Weights of a small transformer language model.
Size: 11 layers, vocabulary 2048.
Architecture: RMSNorm before each block, rotary positions, no biases in attention or MLP, untied embeddings.
Training: a variant of SOAP for these matrices, 100M tokens, 3052 steps.
Each number is 500 + 40 x the weight over its row's rms, rounded and kept within 0 to 999. Layers, rows and columns count from 0. Numbers have three digits each. The size before them is the row's rms in percent of the matrix's.

# layer 3 attention query, 64x64, rms 0.173, rows 0-63, columns 0-63
064:503488440542456517478463407460436515436465536474461443441482525513463470508469535484489468484457503512491482514488459521599486513524509519494506472529482558600461542459571414456523469512531546
070:456467525484461449545527526579477507561491452524554514554401443476464510531481491392503506482521541443503448555485498513481517473540539559493468560476499495465551469503549574486483502555538476
085:510512493523515507481523505489581480579494523494461533573538548521543583475487526438540506492460483538496557446447471563391485457447567481459502427531506512448507442500513467521482507443507520
086:551578515492524493554506442448513477480450431466491510501520504470541474509582461519481478449529476481545507458502520538485510478553477450482516463481484432366506564532463536441451472555463496
090:555506476510472469513467495545518510494484446555439518437494491464465466608529459418519505516552527578456484531552529504599463537523492530502486531495433532552563508521524511489537524554464553
090:508499516521526479506462471572513530552465506438440490497464525494434579473444481443448495480558450566512483575437464482462543510526448516549473491453502514460597461477562457500452496470509475
098:478489498530530485524404467575501537513416483525446523527491523497481482456534520460449457473519519499574493504439486466537546531502465562515439578419468517491529448466523499435494518521579448
103:454461495511619471496498479579518492513402570464476536563425516563543502518490482452464574503548550492499512534535492491537506491500539532467446502475513514492552475526466521501483463577524551
065:502548415456463527496474448592472548531453465544464540431483459551448514517496518478468466462462488516473491490544439496531443531506477474485485498453431555544525554561479475495486435465558556
076:477543482489503452552507457563526549518436481485500569552467506532453458515496461506524564487515447465449514532503524484461501494502457528503482462416509591414551492495561588443497475535451527
077:509527577510474549487481508521517483474560524534451470538547416456468462502475544464439507458515502548458454493550490573467513559488504515461468494482444484576457516585436517504560455494568535
110:415416469492590500542431488502417481522527472466450470509494560517458520450470491530487447512498544488504540468489479519569527550518490477515520569499552515438529501487487483503550396492451525
076:528495455530575496488485520456494510616519502488506524509556422528483501431511459474510442472522479499522488479547545559586507476493541505472547460559545444541561528450457425457514529511529528
117:512526470461476504503503526492449489505484350445455499465531552540539544494500558472500513491452478542476495524527487495539468460403478537475532511511458511524503562545496449438461454441578473
099:481539519524498540481447555568537525519504479472459544519519462518497501544428565408561526549480466505454535501597431519523491442408505465487498535462514518500503516564517475467493485539575473
102:447527509585492529494544453505496503485565466476476529520491468482517467462505503521488451523431508511527456506470533509451498579479410494551478487584512507487461431414496507445540447485546598
104:472581448481451485551509457496433473533576444508459535499467589542496435495529517538527456427415443499491529457525508490565483482515450518461492529496455527488490529522450513440535466457536470
113:532447459505509481505490497588500522526455484517427509539507557574443490572507492513478512495554578518495547545560482476537477587460505549503432483466538503500461423537468538540504483490416499
100:482535534498443501561476500487453482463516440518423474484517450427458504506547475475470491496550527538485423483471488450407448476488502563476503449502428525550530449483554587535542482528474541
070:477506484499495539546442505544560497523505561528494492508462496458555503472587547567510508472557509453522552483484440462522558521529495525589566509501468442564542480395557503504515541466521472
093:525481514476537470535535448445500474470445476473461511500454615569454524496497523439452474507564482544491459532594478520468526584391478484529478500483493487483495467502543449447529475498511480
115:410444446541505506462499516502552583447503514511492496469489484487500434459505518473523510521589502530532409505493534547524496521491495533546508488556480525539517454470483470518521373424541461
102:527446549455521490485494455442447485424538522479559500536522482535486453433434476513481535486529502520546422484532455475470613444462546465488480483438494495536517538498507437529432524504522443
084:464481523498449477480502597545476511528509534499480477467492502569494486455460563465482417515456416477502561539467581462493492461489451574484538519515510445537532479455576511483545528579485510
106:556494510589484522528560524465549476444570498468441543492484482525502493495460553487530516524528554550501525481569503538496537535468494545537505488537457446494424431449514515522525549478622488
108:532509509543475471494525468456482525500512472535476484462512475427477548476533511515484461442496497464475523543497506477520483458589525477490501451464491512527563491435533554510513685458449522
100:476535543519494482467435519500467522586501437570459412509511515468520465533429473511486479431475566489407528536535482480539513504536485518468464538488462501534471562466404475511505534430504512
097:584544543498465516498495431533485481479538543472523539512556438489496409495500541430445472517489541556525492510517488492405492468497489449472509504450561500505519577546512578506501525562546442
127:453487541515499432398525470500531441513506476527486508537525538487488444530555498517554523503474476551564412506489527485497452606472450486491507501598470516467519454492532472522487454531419478
110:421479490452470458479565503490509491560450516526482500527521590496550513506486522552524492443579538463481504500521501528525523604484525492523521512502467460504480440404541554516552561449434507
089:563512415471516539522472514552466483438506520478493427506495463452571453454466467483496482447525579483533513508537533500488516587556499522584521518493560528475567515482513488539419469501546546
112:459453488516606506491480548481562534513412532430541466508490516534528539408485471568489531564522446479466515480472479467490460568524430447514518509500543488480495536466537521555437509480473472
134:534481551492482481535546521412502468513494463484493613514522502480481564512414472474498502498415484456468488515508540573423501474518521505462460524471492460390474556516490502529514545554548492
098:462480467575489469479426451553449521498446533546465478427449545523482531526520547434465474494537505523608492489475444469533467556500491487537504497571503561575510503520513453491545461514491448
090:528510467485487554477435473493480505423444522510483487468537496538476445523555546570523469517506518553498536487526487464604510592478552499511530503541484486627475521562532459468467455502469504
098:516411493427501544540527442454530473465497568458584527520502509465536452525568457522508530528529504464491470510502547476566475498501488554500496526484573466455449505517478540576450546589477514
117:480492456496545505450546470556445539517483555542549455439490470505455439544441492514568535551513577476468451519442460469590453519582520477500466529523518531550511478511485500514489505524429548
082:486510469549446461479497489547452495493516449434463516523399508601419464519504542482478491479489533574501503525536495504536499521439526508517511481521433528520424530606509492500453439521533527
099:471512470499602467464490510495508528558488534466552415474449465438498516505464556502470474501536518423482550531514503526610507492534517488568523509423575569496477511511463454479467525514460482
075:532487562528495472428448538536477462402503507542466406450448509458505549564508552508483461518507545506548523513480484500456478501465525479518507490429488532542434462548575470502536471532505420
096:425523432497444500471532469527506515538490552564480489512441523479461490498429566511491460505487527513482416510492491483631521535457488501487513539471540567569447506539520526410487491531511511
098:535503440487507484455609388496548421565497577450520545503504499494498497478520526505481537461431517503444492510469532521497478582535484458486539501502548495481486500487501527484490553520396536
096:537515477545444469457519446495468537486496503582499458439428493510478490525478522456537501485588505526451474502563526389533513462446520606511501444517492488526440486529520457469453537497502536
103:447440468500573455524468412546479467544480420479500518491478556479532511478490523480523456550501506444595523491462462486512483536463436440495483529513532537520580463532508461436442460480528456
097:573497456489489432508544448544492448555561477427536546486532444533493500367455517493502440487498544520447508504532493561428508506520459540502479501483517458503524494515510404500449517511506518
080:524542563510487482452479536497478599481488528531461524441434439510518462525467473558563457533544543493517502484533554476547544510523548536550482539547485478463504434536522415574559467528475496
116:534461568479559503417508512422491486423489582471549470502498518518548540478498477567512549441487441417544500463476524454478564452495521470460455521504499479488454485473465518581491529480524457
093:494540440472504496521542386468513495594524564568529468462505507520489550553525497553508541543472574477446522480463531523545524506518526471543546484433439510490431483474485498484517467492519583
087:557536475511439513495508425580469527474509505448520480526553530512507560525458462455503528468503556523516451520500524532524509546371467457476438482519521467539561414512536551509509466452482534
099:466489486507501460542515463487563514519468485508520530506499449479474465398476484534420470454494473448491495504495494471496492537553453412546515474481488524512567473398570598465472524459507434
124:471454505471436513489509516572444516452426481473551493534470508547468466499446476466473489566482509580439465534527500474474401508496531525467521540524481518557540568557504479540510415510535555
175:532488544422526495483521536445477474518539486434538527561559497512467556436443444508506520540474447481481475522485580555462525439451530529459471489455560459402530526506463484546506527538529524
095:505440583464469576448522497513539464473478431452533514482536496492499470510533555494536518546463509509508512458453478508445512485462500457526567563537494489436540530413526398530529515458483567
110:523507478582460445472526405521529486531551501512476516443568510489522445519493529495572509497504581617447459511483512518495434524492482453457470499479537545502465494509485563491455456467431510
103:484473532461441475430585472468501482486475482466507467564515543528449499510424534506524591461506546538420507460467512493548543538464545489475507493560528493516439467549467530536465533559509421
123:532498525501516465458414454475546488527473511487565469503531462494555505477542490487462483519509431449572507464487438390502539464485519500506439536483525486479494478519496459493423603526473414
090:471368493497456507436490565491518489501468509532497571542502470540451504471524493484451535560493523492512466554518445490416497493477534514455453519424553499574508478575453484535479514516559511
102:471522517520462491485505424530502512440495444545536536479460462508440469520445500524531402526488424500513500450500500456477465418526524556471470476567478488549557475499479584461558436525552485
096:580505513512399540534506481508514543467508490616448506503529519461522518494506480526519459492527424492510516479496590451570519488504513522471529457497540452459533516561508578533521575485498565
088:516414533509505497448486455489581426498485502475512521508507536459510463512518468408504499531524477517540457495445438515460481550516477483461446517582538467488509530454515583515454593452454547
112:537488567505487505561510560472578479522468479442397461545519445480486498510471502479471562439525520533515470536475512521446530609518470465481522541580490539502579468507479470501502471537505553
094:525536457428546476553517580485522452488473514511401511457463511555486507569495453449501508495577481536514467454586501518527461526540552517464512524541461482442489495549419441518465474479518487
101:430469548467542496534488552453504535525464448502436564505483480560488521437497492476420488487538439491539514476528461490536503432456530453462504490489520520508478538555422456549533580496451421
097:495585454500501522507528534462450561417455451453500497519534497510454431554547527517474540453455456406515502516517513537478543528569504480515483454454513546510546488513490490455566560538515426